{
  "hidden_act": "swiglu",
  "qk_norm": false,
  "init_std_o": 0.0361,
  "schedule": "wsd",
  "decay_fraction": 0.823
}
Each number is 128 + 24 x the weight over its row's rms, rounded and kept within 0 to 255. Layers, rows and columns count from 0. Numbers have three digits each. The size before them is the row's rms in percent of the matrix's.

# down: layer 14 MLP down (transposed), 768x192, rms 0.157, rows 559-604, columns 96-191
# gate: layer 14 MLP gate, 768x192, rms 0.159, rows 560-605, columns 96-191
# up: layer 14 MLP up, 768x192, rms 0.165, rows 560-605, columns 96-191
down559 098:137144108128150138122117094126144114149117087166133136160130097174157149122102135089152119096106126103159157132124106123148143137097147126108101104156152124122139108120125156176155133118153130130125113065161130152151176163137114154116089108117146132095158099144129116095103156110136132100
gate560 098:146140086109169200089113170080117112165143142130168118100108136130131114136118097105127133102134122134115163083082090131164128158153103130118142126129123124110117102108128124107111132127105167150124108173135148123150140108110098146097145145129125135128122169143113139119151182090150119105
up560 088:103100137143132144121108140159124175125098138112146151143111105093143159116100147128113134162098121097120158114171134138129124135099116137150123147156110130162145138097168166161146140122204132112138117089153112153078120124112111102128163143121087129099122122118140131136133131154117136112
down560 090:085139116160124119163113140077153117123083140117111142057126084139102149184134130118090169159132130147168125155148088139113137129118169179100120144083165130107175138128133130119137130142145115100163148087102136161125077145133147154144132132105148122175111124113125151112096109136147145153
gate561 097:122141139117084139113080126109120145119116114132098128129103163118114111109131148144102136118096135133166169133104139129167121142102124122083125124132123112145105122129185110110135186132128120096109142157105108117145109155151104137109132083138096095150155091113143105089170099143099155132
up561 111:093145111086154069117122133052117137147096149147121142148091155115079092158139135116133102127147129130156138129125139109117147147142153110130094141125138138125089094148117147187118142157135130145160167122157145110090142119138189126105159161101122118148131193138154155145099103127182119148
down561 110:116111107080110084071126124113108139136097108157125121126133115126145136143131142108131168133125120139135149131095127160111131148082136152153137087130143133132113136147113179137081134090072107150128164117096077158111123151147136150099129123122125153158130122164151149141140118120160075139
gate562 106:128119143137141122137128104130079137114138091107127174104109129117078126153136131166125194112133136128097122130110147136119129120122117165128159127119138113115161093185164121132147131102158162117139117123070112123125161136122110147155133166145155105088056091111143130126115124145122176099
up562 099:132117090142140101150118113155124117144116091135141135139131119093091136137111126097135154094080155126173126165142131115146147109152104165128136121125140096068155112154151105162090132129119169121105106137089122118149116124156166130118126122107146125098133099059110095142119115150148166086
down562 096:126117084127105104141159110154139139109186113109149147076171120104108138107140173156108138120159146149163103110169122123125092135147102127134140118125104072084139153144104145116139137161184170126185168120151127150146072101127108123116082162146158154097127132119134124153166126142125120135
gate563 102:112076135127144090157170143135129106122131142152149141088085154143117115116113133151139100127146121086108095140142152138080125106143128150132118172114141110111156110099168157163099153132124134115168148135101132142155117113151123113139143104182152098070121122123139103113136161128153065141
up563 100:136150137107146141109115132142146160102119149147108126147146156098160123123123140118114105098116112137110107173149117103131127115165139100123149115165132143131138156121167161121172107147141128205140143102110135121160131144124128129119101101116152163141145139118131121122128105166152158115
down563 103:112109131098134177093117144146117109097137099138131113166117168103112107147134159128117112074090145097128156114148163139112096126124131168147100113105138120131126124150126134076158162111111153161120157092122090146114165135164106146124158097111140123129142070107106111096101137117167110106
gate564 102:122118099086109157183129122154160127148153144145137141147068138146127122096080111106144124142099101081149140170109107144141122141118152102126108166142174163087124117093128150086152117127122127124127095113070115090114129146151146133134092124135117124095093145113175092122137158105145086180
up564 104:109137139105108100134101147132099126142167148141112108159108130120132141148128121194109087077158147160111160082088118131116109121148095129125132144133122135163137081098122112113147147111151179122121119088113126148119153142107111090138129118103123145128139115153133169117130144098086128124
down564 106:125129158088112107133141159115128140124126140119104113168121157109120120140116165145172136119111132129126164162131118127098097146104141150069121114093146154110168123153155094109084126164154116129115149135142131111184161167098158101146114112147126168135127140119166135132101146137144133116
gate565 101:076124146116118114124133114133101127112129146123148149092110159109152166163115119099140113112103113099124111126142131154111110090121148111139159123157110166121110119127108109123154119079169147129124143109119153196171147122109138116139169142073130190130142123092104094127094143142127127115
up565 101:105114125072122132143158131126187096142114102138083151104120106109184161091067113117126111128132153129135141136159157170122105134108101174112122156087127070150093114110125116118118124173136132121147125104105149129141155100143138061133103115147133175088132119134127114129120134097141142191
down565 100:138103145095120144129123124137127172122121161124112155148116072073135101111142093088156093133139106096149144160142137094101119100103121145162142176122126150133113158119175120100122141074093151168102120154170073127110096132139106131095107120157150092155127159156139108136162104100148132102
gate566 106:109124108106147141152120086096112115120110153110105151132123118126128115137080139146156162125168130148145151119136108147121145113141075122130137178135126137129121134125175128133105146108111151078172107132138147092164151087137135086154132150103122136120095111122142172161107157054127158177
up566 106:133123144099103118124126138148107141111148113163114120108138139093121127116107163150109124137092147115180131128149122165135087168136131135176121097152135111149136119133154137119116163154153141110116112112123122130115145127146088159133123123102149138134177131147122097105087116126133112115
down566 107:132119138122154141163103077135146115139127120156083148132093132140116137114114132128111132168089124151131137070165125159105137141152128136133099178198093135119102109157150129111102148168138113141158113170130146146111112097145131123147137108097189121143178140070164097133120119145119123131
gate567 105:117072128081127117145113075168124103112179148123156142135152119146115127136123145111136128157164094126115125140156138152115100146123117133126116135127143095131142142125106099118142120142133149147135130145134135105130130097119093135163131143165112100102123140190143189123142147150136091140
up567 094:138118096165129133104123143143125113120110122121134134110150118119079133154130107142127134116132084143128106115153138165127148161147159146113072125145142183148159108109137143148171151126157128136126160122153100125136148139108105176116120165162117170141120134121148149119148135112127182190
down567 093:152142095143157118109105126156124117100145184171115071139126121100135138132112114119154116106115093120142112142110141109125128082133152090158106164122147112184118136150120152114103137129164172114116100130121136145128115136131143120149139105133133113107117116158140148120126154113148105121
gate568 093:112113107167137142126135135116134105122119154100107117145110128101147096165127135092164086101079109138126116082099098140168143102157104141124152116179150119161115113167135123091095175146141184116151138163082149177159117162106098105129101161133102143126129122130117113112091139123147142093
up568 090:071099142116127135105093119114137144114118085168103148124166157124154166120121179118135106092053117167132131116184107150172140125142129078139090099139131126140116162150101099138154089124114162117116118181144134139116178133141128150081139129129112095100106123158162106106120139161125129154
down568 095:102143110073132118111124096107104151145105149098154133157118121147122113082150100082108178149164134119114115094138091141113161100144131111146107135168112157125144131140109181120139141104183167150161112096112151119097157180118128131131152098114123109155113114143139112122118105155129145126
gate569 103:142074098124139120171102108133118172112109106125144108115098075150150134153129108097095112103096138137141131132093124113096103134134133156159123139098149090144137117157153147124130122179144112147142121135155091106130141125142149141115138118118146100152129114102164111077120146102145087132
up569 102:151169159102066155124092122128114154122177100172123139122163149087115135141148103173101062115103116097145096125126176164127123144098140162135083140122117164086156126141088141147138138153125124102117174150123157108127151167137101109111147087110150083129156091144135099133112144118112151113
down569 098:115157105159114128156096143130154141107127140123123144118133168098123171121122108153140125167157134108159112133143146116102135144176107121127126109123161105133116106150104134105138135085113116128101097152131105130171132091189148151104108120153093144106161133121167048136125113099115136139
gate570 101:067124128131122129111128140107103140109146154098113116109159134120085146137122091088105127124118144107194143115106108133140091111074128132101111121134127127124106152132088108133151166163132133133143132128129137088110179152097098157119123115101145145112112103113125091106132151145135115179
up570 096:166108167110093134134128141102097093107165160127134136130110138123139155086120127104090116135114126113171175144145182142110091120149097155115135154138106146094108143122142102086154086131126173161119158118156109101108145088138094121116158124114153166103078133115130127132140123125079153115
down570 101:122117159129136085100127133129139151136171146125097096128129132137135150156111130141145119126138139131167087154106131113142162141154087110097102177137110124123155118093113124114174154091067120139102102133126143108090102185146111088079101157127128126127128100182097117088152120116148099148
gate571 103:126123174106107141142112182126145144127063117074130136171082120114103132118136130080120124112135136107123141123176149166132087117120156190139088127115151117141131160113096165120094135124108111137137138132120124111111073176146136132114092130116108124130109132120102119126124131121140133161
up571 106:104124131109134098109174134175137148141104094142188125171156116109152112128157148114150142117096113137096124107098122134141123167093124111205168131132113133105113103106102149147080126155116126104173143090141127133109090139074156147125181108146091156110133098134121108112146133103124090109
down571 100:110167119097152141080131143116123141147116145114125171140133092111142076180135137141121141116131143102141094129154160118126130125149111111136125165154120111140107114156092167119116151081146151106118130140116119168186132072162154113094156126153112148110150157124130135067152136146119137110
gate572 101:122151128146154129143144128135080141126132140142114141107135090171153125149108086121108134106158125100123123104120067113052129136145129109110158143115123132168127132144084121091132155131132109136150146110139144156108182134169100099129150093106151127101111125079103163098132139102102126132
up572 099:152146106126148137150136104132106156178103165083153114132099153160122121118117152095131131134112100137132123139102144155157135126125142110132113098084157124147141144144141182153109126120153123123150149138131100132149148075104132115137111144159142135141146120104141146078126107163136092144
down572 096:135168149103150097128082112120129106124141137148073128102116187149132124136169121145144187106142147130098093131137160113175130119106113106114175147157112111166135114092138125141102164151138114142153098084144145124148117127097135124105140137081131111124159155113142096189151108138128141122
gate573 099:120144116138137107115106139138149088157120131130192091097122076123124141169092141160113105126162107104139135169103153139126144136118123092138128091148120073191126133163078133115143119140123107143166184177140127138130119091157113119093102115173141123124162114076129111118113133091110110153
up573 098:075128153093103099132077130108175117115121132109107088127121114141169126141110126146104130112149139183164100125080152113089106145142129125115118156098139121120162138117129127130116148105101174117141134177168183111112105151105157146126113114131102116153134118128139153116115120129124167119
down573 101:138140153133180116095109105111107127133100089154155119140128068158136150140112134101156105105135108121118138090141089113121140156086102181097074131077132107147107132131162164087143169150126123133137125090124165133147092155161150083111145147110164102163130126118098114115143113132119122104
gate574 099:085102095145131144140079123094159118142133099119154078095103117109118157169119163131105128102115086161165151107107184111122099131145106111075105093142142120121155105133169112129119140128063136149145087139094094097090119141139166102111140136112150124128116137145099127117123152162121142131
up574 100:118134095196093106123103128162147169156125113109123126106132108084127123123120106110107110138134087113159136131156147102117144110101170119120173113126150156116127116139149152154127139147129131070129124119132125125140147151106100118093153138126140149162080118113135143141131120190160083146
down574 101:114153129128112144143178160156095105116103083138156130125120149129135131116117130156106126140152152117150113156126113173099064139085111121111135154155160145139093120084143116138138120116125145137110135137132134110116126109126160125143132139108089113132118137142150114094168149097122119111
gate575 102:140100130106101164130111134132091115137108135116156123124107129152173132152112139120087143132158130095117128119086145103147094156113116101125131122153099133130101111131106131127095117142134124090136158142141140126162099154128128115138154099089177094108134046079119108147176116088086116140
up575 100:148148131108152141133145118116127125150149140095139140123083123135109125141120114106112149102140179160135087142117119155094099104108164104151118121092144131153182183131162122133090126097125108108111129119148121132091109136141100096121119152194115159136133160176152164109128129157159134129
down575 101:154162136143116112118159136124116110117128106158131136107172164132162097121111166127131111094147120132099096145127108103146125150124104143160055135150175096134151110121135123098109181109063117161129111179205118158131104117166108145142135110104108111132145112145116157106138117138107049118
gate576 106:108159141082139103133095115117168146148132118110133124128151131105175086128097102144131100139104101124162116128120126122162126145120117163175091151146129119147143171102128168086146150112154122152144114146140115117131122080132129137122150137100122089108153097127127160162150104099111150103
up576 105:148135137120099171170101159165153122137119132078119116104113131131126150127126122130174154129127115117128143118131112173133137086170169141114143131192186133115127114120162123132145163101128096099154108164130156169122116162173118112117157131089169149114143100103132080153163123110165133161
down576 106:151122137094148127155113177112132124156172141112138153148120140092115130148101167119195153102147141143083123160145124135127105120057134139090129122109166089118171084149108136117141118146126105109130150126160136174133122141181172094131125124109145152133081144119139120132136113146100164145
gate577 096:082108142122129117133102154145142113120157089121147128098107095140115135138117144161108094135145106066109128168159127127094113128135114129147092142133087106126076143125146125149084126137109105094144110122126074133142124112109118128094126169104105104107131112157130134163108164161124078175
up577 097:139127049098148117135112147136129081094118123112092128163152146120124118181111115147146156165114107087107154101115126116103200156080113108160115123088127141142163091136112123111152119104142142073150163117141135124090133135141147108121137138076139143076144148123111126139123113114142099147
down577 099:137157119138138132120122129164121137082136157131148128095079133157123122130095134176133116142172134114135116152083143076115110109137115133117108114167075167139144152081121157187073112161085048166167137134138111135118132151172127114141135151121119125129123144127126134114133149166110157119
gate578 124:101118121098135102101141113129099118136138101173158168152093139109127133134122120143133133115130072114085106055096147167085183071167153134085104131147170135143084107127103128149110117104105174104181128118120127143118108130171120145155119113114136138118145149141085140126135086104119098088
up578 096:142116123125143100110126105163097145151133092158155170162106121126092110159097129154088146129117086117122144157102146126153141115149146156123096114192156149142094139158087114159117129120051184109151120130113139160098136165128170117179106136128101129157144158136149140143084151135122118104
down578 098:141131129118161144143135136116162142109082162100097108082161138149134105126132107110117134137144170128123136171181106110133100196129102117161154129116124114122176138108128125084147145144145074169071130130136111082150139112121118126130127141142154108140116123124139144104162126153159162151
gate579 095:091136126092080114104125091166108149115111155081139175092135146136129097174153156098140102108136126143152115118109088112098108121161145099112113159135104136128142156152176165115130117128141084133098132143098120131128179152147124114124175089125138124117133125146124138114101120130151134099
up579 098:142171102137113140138101124122186142108143116122105180165168171139121107131183125121149102127135126154090129130173123120136122134095131123095143120114143106144101175163139122118149138154127107125107133136173142138118127096180099058088112135145156127127104164113113111133112176091084144160
down579 097:144085126125153122135168136128094158155135108177129115099100100108138128093141107172097111137131146134124162156176133137124161104136123149135122146121137088114153141119133135130161131142110135134145114092118121148158147153097118137133126133166129127185129089111107113105148142157067123130
gate580 101:125104109133100135120153122164108143119092142174111099114181109154139138165135123122143112116098086118115112168146133113123136173147089156139132072132159146074149114131109141166118101125109121101128100173102107163092071119111124145148128149142145158125140087097130118125128147106150131114
up580 097:150126117147145070092151066125117135133093119104157143142097102144115136091114112123127109141122106162101126082096124099110124168110105083143111150095116114120138141147152088157131134140104145151153138075112160130111147118157125147149107124120151146117151110169132179148132110163105142127
down580 095:150113131117114122125098153100139093106116136137122089144154156119165124123132171133130073121136152124124110092130167142106119120158086150126128088159121131105150114089110100121111126162095131095139106147147122139162129164134098143089118151128139140149149181099092127112103182129094104107
gate581 102:182173103090135139122137122128144140124078133154101159125139131131142167112085129120143113101141129142116095114119170134108141118145150122102134130106151131140067136159090165125116169104112112100138131139150106115126104080149097131121132141134115111152158086148116099178139128092134117131
up581 106:134127109141137099119078144140124135128180105129128123161169150169078174116117155132157132195126173184140106109124118113106091110113111122123149119155100195164143149126135113155141143094102127118114129168133139116122122106132145085136156147166086129135138130126139138122154099127151111121
down581 107:112140131118132088151086135170117091124132135147115128142090153128139117137145147085145133142090152101112093123130095125094129111157111131133129135114126169148146124077136123121103120159095139119103090082128142110159091150150123125149089104079152143077104151107153102112117080097110102109
gate582 101:124074088135111113126110127098101110174142148110127145158081140116123142145101139096116112161138104141124098133129173154089101154111141109163161110151146137137111123125112143158150122119140140123092124133128130099133144135127096142133146145123164115113146125094120093158133160177124126118
up582 105:159153121107096141105085116114160109108093142142147146141124126128093106155132109134147131123112080168105126116158099174116128110131166141100127143135097160076165116196138139134137095092149135122090150123146125150119133109126118094121091140111161098125144142120163114122154101139126127141
down582 104:118158130131128149146127146106144102156121125141126121104076133126092099176120180111121133123105158122139159161119118127128151119146116138108081088112168094111130080127168144154124136151135132133124115092117132096137142153143195113112101102102108181148128148116112143131110127119128182101
gate583 103:152157099150118099135116136104098109148131159152119153134088182116130127146150129072094078156165170123158155169145105126141143138170109092140061084098124099148126136124109135174079097154131099099115126103098120134140105116141157131099116131142113133158158168124125098107115143159118084147
up583 102:169157143137169123127077170126135136126091159183139146119142102128134093149156111142153135118125139134144159097088145139134084131125105152112139100078114118170148138138109168080084150113100161154137145160121159151122113073127111137108158127099087128139075142141093148131129144103148147140
down583 100:128173130134116134153149122079114112078152113120166120147115187113123151102169125139126153149096135119122127107157162132150115102129124114176114136103106098126133127124093054121105139117068092104141101107133135132169117117145105121133128125131108143112141153152088135150178102143126159145
gate584 098:119111143145096115116117109132107124147101122106154106090150087170175160112117121154129156113103136094155117124081198120136122126116129136091133126095120145140116121113147092112148142135101127134130100174134120123115112124079136148146167142137106140152144088113122148111108164076114123153
up584 098:089168153095156155112109103085155134093141112109134124123196181115117125125130089148114115158141116150126115109101082115104160186129155139115070132117124143115117137133111142155124146125168126126107151133103163131115183118115142136132118101136169154144162114122163156158109113147144162123
down584 099:162113126118125107159124155143139154123130140171116129105095138121090104116121098143146103125141134142105141158145121142144165091169164127123162151120141076147108122152124182152131110106154117141169139067145096111145147150162113118119132130141137167096123149127135137153127117152139141081
gate585 100:118103139121120145135130100139125117153153114159138153154129111145121134135110080096145123118139116149138134126133164080102140123113147164108100149143127139111129157137132151095120091133159126107182100114186142081137152152113115140149167107124129108104103080082162127142213138123117135151
up585 098:101104114125108167154083143139128135144097142113111109105118140130090096136112087134141120130104163099135119151159115121154118133143113110101151130121156082133143148063122143134081140129122122080105093127116132132139136105126175116065100136149140147137118140113094095134115141137129111132
down585 099:086099149102072110133120106093117132168112103139107130139119148145143130133089151129132104097125132125124146143157104132109128184119109153085150090147104115147108094117111161149153121089154131146135143127180139109112168094124149150139168150163119101175128152161135120176160078131158153144
gate586 103:094098104085098123125131145146101125104095133133110132133108161141132128121142151084103119108136117167128083078134102123116109119115182177095114110124119136148158129130148117143123119138119117116111132127172143142143121087143119119119111122097109148144155151131153137151094103175115151126
up586 100:121114129145148127154091131095121130146138125125119123146151122132153071107109140144142156204139146081141152132148140132162119124142141104163149141146148118127141125123167141133166145065116147153121134132122112101106167116061157138151142076127123114136123087159086142140089143148101141137
down586 098:108110135147118106149134141100146131103152103148092122150146117129135130097141078159128139101144134110154090116171130118111144145089123078112129154142123107128061143085149148132172127129151137155118141154146145130160137100082137118182102131114110138109101126145098100117112092123161146124
gate587 104:100103107115112148128133120122123120079103129094122112081134120092171102103156119131102131120119138104144150128158154156119151125144117147160123152103152102142114112166155067093114100141077148131077157086141165127093123101121156106164116150116142125124127101133114102184142142115085129112
up587 114:112115138123094187171127130164175104111147136121116105169141095139100104116097138152136139105180157138068142091108164118120106130112089139131120112126143153123141111155131132086120155129126143112115131141124174137141140157160110126111107115107139128119152132094160098129161134167126123070
down587 113:125137152138120156134148145091133101127100119111127116128118108154140135144105104103164109090148127118100131165117120154159168106139113120146117146104140099144128132139106135101138162104192151107147108088139147159142130135101173081120118111140113132102125115117133107124132113139167148099
gate588 099:148122123113133135140144081137155134110118117124106137125168155144140156112109097128159131087126171130169106154134147118102119122146140114106087127178139079138139113150156056135108146105141099121097162152127130132160079132114145125131118118091130104115164116070117094152154157112146165147
up588 099:115119127122145111077136108162119143149144086122191105118109101163152117113119148135135126098157140077148110172141120125123134116134152106159119105139123117087186130127120134155131130133123106132118094155111101161146123162138148096134139112149137066150121176108145139082141109149147154131
down588 096:161125155136138152095104123149168144126116115201126127123159152121157148127140139146118102104137144137149142101132118141106126098136184102137117105120115100142139148101133125131131127135123172114120139155143094133109117141107104137116100125126081119127173103083122084155134135165140102150
gate589 098:123170109117092130114127136138121087153140126154113114141153134114101090151104118102119096129201124102155120141145131101164145139089103141124116130127080161127124150117120112140116089118120128139157147081098078090106130080138125125108151153158130155118107132148076118163091161121123139145
up589 102:135137141121148108103129103124118147110122087141175157141159139128146182120141162127139130123107107121163115086144151136160145137159147161183116112126134159124151125126149144148085144110121139158134120128169107119147120137116146141122185122111160105125134111093121131078120157147136113157
down589 100:143154142126135115133124125105139138120114148161131153176189117123101076128174119119130144105081165128147148143153153155136112110131111092117161131122126094099151121120138111083108115161112134116158131119101128097119105126124123112110128174120143122133140113134143141162103135129141120116
gate590 097:132148093112113150147114101165133109162124153124105088150074134140146135139098163122101135135155158144122098145136135148116147146119125135101110144138161080156145142120158117123113141126155126100116147144146122153131145143124108134110095160116118131188092129126123131139156149184106181143
up590 106:087136098099090121078114158111146123144138110126120147168137098096141133168139130102106092139128099122113128108139144165084093108163144141105116148127140116131134126140100121125145157185127128138121109103117131125117135139155094127098126135086121119110126125114077160149151128101140146110
down590 104:102130143144137123125120117128085082086122137108086148126135092114140122147127127084109122152099097102117146083106129136174120099128078124127119144138119117174110109136102140127142160158094103126147108142101165157130126117159105098142108106166121153133122114048103135124143134072156129134
gate591 097:157172118122149141109179139100150129092085108119084102166114086104156146100142108161108145114137150108135146116135120151090117149115127125125099138080114167159136125140088122137117139155091086141071114125131145110138181117095126099160102139104101115136097113096100171133126094162142173153
up591 099:148127137102155132119129103117131150144133143129117135166110099146137119133096142155123113149125119153125141100074151139095100159169162109120149094133153112165093126113128135100136153197147132111111135136114093173188127109134117132139111114148132099107132173117160139145136127104105124164
down591 096:166133133101106115134110140148105148108155148093092151127103128136136156156110114126108115117138144128196100126110113104102115167150112154100111125132127161123127086107172170110080118191142129146124167122087103141130134128125116135119134130130102142120122152154105106138057102125140133121
gate592 099:098106138140100133152181115115166111126148159140055104149120141138120098101112118123149109136131177149122156151094079111153120156115182155107154163137117158123160104144155108143120103150146154147146127171119111150150125137135170116125112169110094135099124134085143110109123100129135136149
up592 094:152149131148147124139145139095089167137122103121160133121144097088120099124159160155133107100148176143105117133136124130142180148095150134147143089125117097134128118088148150076084138167161111138120149146111090128142137105118119116124098121090149079109163139144142070088150114134141106148
down592 099:164170129101141125102143123133106134148119114113122120130112099155101099096124103130158126160154173105098129126109102143124126151141148094136102161126163123130079102122146181120139110144088131167107122101126154139096163126130150141169113134110154137140104095127120166158100156162167131091
gate593 097:098141136165166118125126129128072126140101113140164155143117111131119167128089161090115112095069094098115113105166098137110126116114136129086085171086131130152190137082136148124120103104138104109136103113131106106150141146147108085070162134098132136124109147157116114148117127111132123175
up593 093:180116090130133122102107146104178102123146094115136145149173167130103164147125166140137146073141098152150136148132143112123074134095097136193166125104122125148102163145158110149105131135129126107109133178100107125110099108115091145100101085114080096102132149144133137149160163134143126143
down593 094:095114113143086171138136140124105172105156160156119102117064124131107129139151136120135146205133136131147118146148161157093149114120159139128139158122127128107119105104128111127136140119104093092141094102101148149105142145083135137150075161163144102139170125138150136112168090148100134133
gate594 101:094095116135084156097134112131136134144156147096150114137131121114104095121133164172115131108134120087116114074122168105115110155121131128196122155108140163137078186148146095102126142112124083082179158133135105116104143154124117127101150177149124138157094109121103146142130101115161106155
up594 097:111125148151132126111127142090102135107145167154130158180178140133145082160122149099121164093163161155127119123094109124077178141104097130124112152139133143125126107136149141099146107120151091174126142115127176115115111137120162109134103134121164126094153127157132151146146131134145075128
down594 093:116093140097088114097171129124134101096136147100155095120086152177112121140106098095144136149120094142102133101150175162123118132115134100135119115144116112115115134097122071138151088133043122137161161075161170128146124106114117123116114110140123142131082128146145166130108139141134145125
gate595 101:132119128148129125151113125098127110107109099100132110156121182129173153108164171145122098135081145144105134131101044142089148111156113169120139079115099115123136106099127084099125128127093123129104117149161125097135080139091173125097157131133137137131109137096122110142159112126142087162
up595 101:119090126164155127144107159102096142109144150145127126139098117121114134142171080123166128151140136078152090110117124150138149129151120124141120165141135154097154158145115074134158102114141130159109101123144124118128135126140143120151155154127153143135082149077129128122101114110163159132
down595 106:097156069158129105130097128113134151132128158112098137121155089152144082083115153126115153129157130114092143124164094147133157129136143095138145123088149142125126161135126104141110124179107119171130115170163095107151142116111107139119141142137133099134072119102114163081117139125116148143
gate596 104:158103133140118140148150133129078130138117144182085164141161158124095131134154173103114121156114113148141140095155129179173073101143105154115093078120102125162133096130107110127136057132106154113152173105157148138134081145139116093113120156153138140163121127155134121134115129113118163117
up596 102:102108107100150120124150093133182093121133117161132172169135150120115137096092136192140153112163155118116141106129106145131109141139150128144118119128141154154126108093149074112113094123066166139152113126132125112150121121100125139105163104145174164161127110139138119116103087149130118101
down596 102:083117127097140188140144152167149158123127102119115163152111113145154122114148101121149129147131118126126182129136154163111130161155133095143117138149126097131157089139130153116121112133105169175187130099094090126149086150119123134135160188109100108125073131143126095079131135106107119111
gate597 101:146146108113132119128129172158124125114113161112145118162114103095157133130100170105147149131143130108134153122118107116161121168084099175138144130086148121130152144169149117130139157101144137136119107065141143150114116106082153108147119132095096160120106155118152134133171124134151145128
up597 104:088142132123100118110090088173121108129180131115121096159168085125107131130178133093141126133157133090113160091075141091136110155142145116145127135131127135141132111105131114098107140174094153163118094130171131094137100100133108132138107123137144125111084110099096146115096094140169132181
down597 106:111126160118121103122127109182151124155144132088118156145139140137132101135096124152106087131164176137173127120153107140127163172142122165157119168096119142117105083121129122109151146071117129117114163123166131152121092149158135088155142157089147117086118136145142103151109123149116104097
gate598 094:143146117119158144127155129148124132156131145123119137133099124116131091108105132111101116077170119088065105123113135153159103087157157068097144116103110144113114118118147140179108142193121112147105124097093078128145196127120121131104132129125118095122133152122148109138106108114135124126
up598 098:108148128152145165130121142075114139103155162140115106154070134112104093112115106143141119097126110122089115116092120167124108094105120166113122168103093130138138119129135159149161119153149134129094158151156120138152146134044103109122164129150143123101138166122125132146140135156103144124
down598 096:125147138136155163136120125138103164127139149144146189115122109140111138160159139142173101138121115107159142144118113139166117135074128109099127116162133140074139101179126113129118142128101115120144150139152114146140139150141152148137154102116109128151089096128168118118113134162101106109
gate599 103:116147093118151105128126116100126096143122145141160157124167141096144129137135132159168103136103155114139091146101108174162110151130169135155118113091139124106117103093165160167133131142117141124119150129132113124182109149141136136094133138113110102116132098159140138141121149088145113143
up599 097:113102131101099107127149120143132136140142085171150153082133120078092109121123133152154149099082170100120111148110140141106155139115153143147117127148145111155132064137133129162090136152116130128155130161092188131136141145086144135116088115096138149103088128147117113129163107102145139100
down599 097:125167124141087129159112112160164133126110139122138137136113153187152134126149123126150125122111122138106114148120136114168131129125161104156119183090146159114129131130105124122145095116146138140127134152137100175121070147094112148164163149138135114169153111151175120139082113136125140147
gate600 101:149127182099131137104129136096104112087128099083127151091131136099121124123125168135132130159119131099112135169154114165055136109194129142101107118181121093120168090124128115080107114132095106141119151143116145165090128191110135140125148162132132125082124117108101148124129102124128116143
up600 100:145133119153104154129101108134091085148160143151107135123145172143099116093149127137155131142110100106169134139164101132117123094141114147110110096120120108100107092138153115141142132142117124108112138059106131156198135126151132109127126158135103142127128112094128103097114124121111137160
down600 098:105122117108100143081133129136141133134108151132094108104109128139158164093131146099183115104157142158114129140132096123148146101119118132108140109094116146144137070162120092139125073161142132102163129087116114140150143148116146105163099126163145158110159086097083182111128142115102122138
gate601 101:115108146087141104158144129144153183085146134092129151142158129128129104095161188086102122128167124096157096164139085107128113127136157097117140199119136136156124088092125092140143106144169125104103109153124144118092111130156136119102141122130144131123184135099106105153109168141111105113
up601 103:127099110121108135097123078141112142122133154104138120166089105175113147103165111088149111142174120146127125117134163137069113137161117111134115138132145146180130175115134172109172134157111128123165127148115115114134159153101138128164155103133108167139138086159129150136097128098139113134
down601 102:121148104111134084197166104133102155102127140096103144130133146143127062152139111163109168138113126098118134101126119149144168113146155103128094135150104123102159113131163122146155096132118131120199151122136109129093162113116148173113166127143119130117140095139139133109104141165142130108
gate602 098:128111134117137134137137118193119087141126108128112123117110157152143093104133139179158121129153126096167102129153119127132159121139106137101117138168128118112140139117165159126160118209157127114155085110144115115138112132121105110115091134101150080132115156083123116144173201108109114099
up602 096:137119109120139135143129083148130137180189095106134104116189097155143130122076151151121117114137120138125108163132081111181159155118108065125153114172131143118117129137123131113208154099183114142172119148124083149154144114138128129130103160153143159141156094142099159137134117112099159133
down602 095:092125164070125091110108136086118150126124161112133150093164092140112110118109087116161109137120113158113200156163154117126127128137091123140072122100110113096116082110141117118153155153113141099158121137102114128115120123154136108118085139116084083105120122141117096125098140113107151116
gate603 097:125096121120129140155075133117087118076156171125077138104104119162092126109119099162146112145145155107129103128089134135136130107106143129096098132126150117124121162123124100150174182072079134141122110125159131093153161128131109185122117158147139139163111168099124107121130137167114151140
up603 096:143143115108157139139136110117187107143133145169117106115128131181167141151125136100109132123182085152129114127122131140111129128137120124105155132114087146117151111127113063138143116117190164112146165101119141164119122140137138096158140099097117086138106106138111143146177122153126144139
down603 096:097135124111117147116133126107155118141139133112182137119145133114141107146136142071112169118142107119184138132124112125096124111141080156125152149102138179062107111132103158117146162098168105108109159150120125145134101123137149131122077122111112114126095149101122153124157152152162145086
gate604 099:096146113100124127110143124084132144129135079136131180127139095120105103106102151117144133141146109089100097121161146131147118154165133125133096098098133121140104144179147112125135192154126121076106120095157135138137114132136095109141082172107091101112122100103137104095087122102125089098
up604 103:127092134131134168144170139120117127095103165082132125161055139142125140190159139099160173124123115089101108119122119130148131112122133157151085135161116180127158084125118124064100122115171108153101154103164084125100117118102164119118130159151084134122133156158152169142149122143101111131
down604 107:147136107103104131119145113198119143107108113115114156167135115116122144155153101095135147083125119128113104123091131083155107137097111146115161121130101098138150076106148100137147138124127089113164148130152145122143150135149143170154102115069123106188133127101143154131144143155119147110
gate605 099:119149114111117087093125132109143101152101103144125128067092156155169142109118109154108097103130138099117157138147154173158158134159123115104135097107159093109121107131161144123150116079137113095129111112151115119116153137151097142138103143132067164144130152139112127118167154099098111094
up605 097:117161147115134100148119117146177109109144154127171174143152100153094140114111121128125133113132096152138135125089134134146098121125131192160112134108142097127097111108095124166103088118114116103124157127149153138133093079088135137115084155133201087096115099150108160151128078136124142150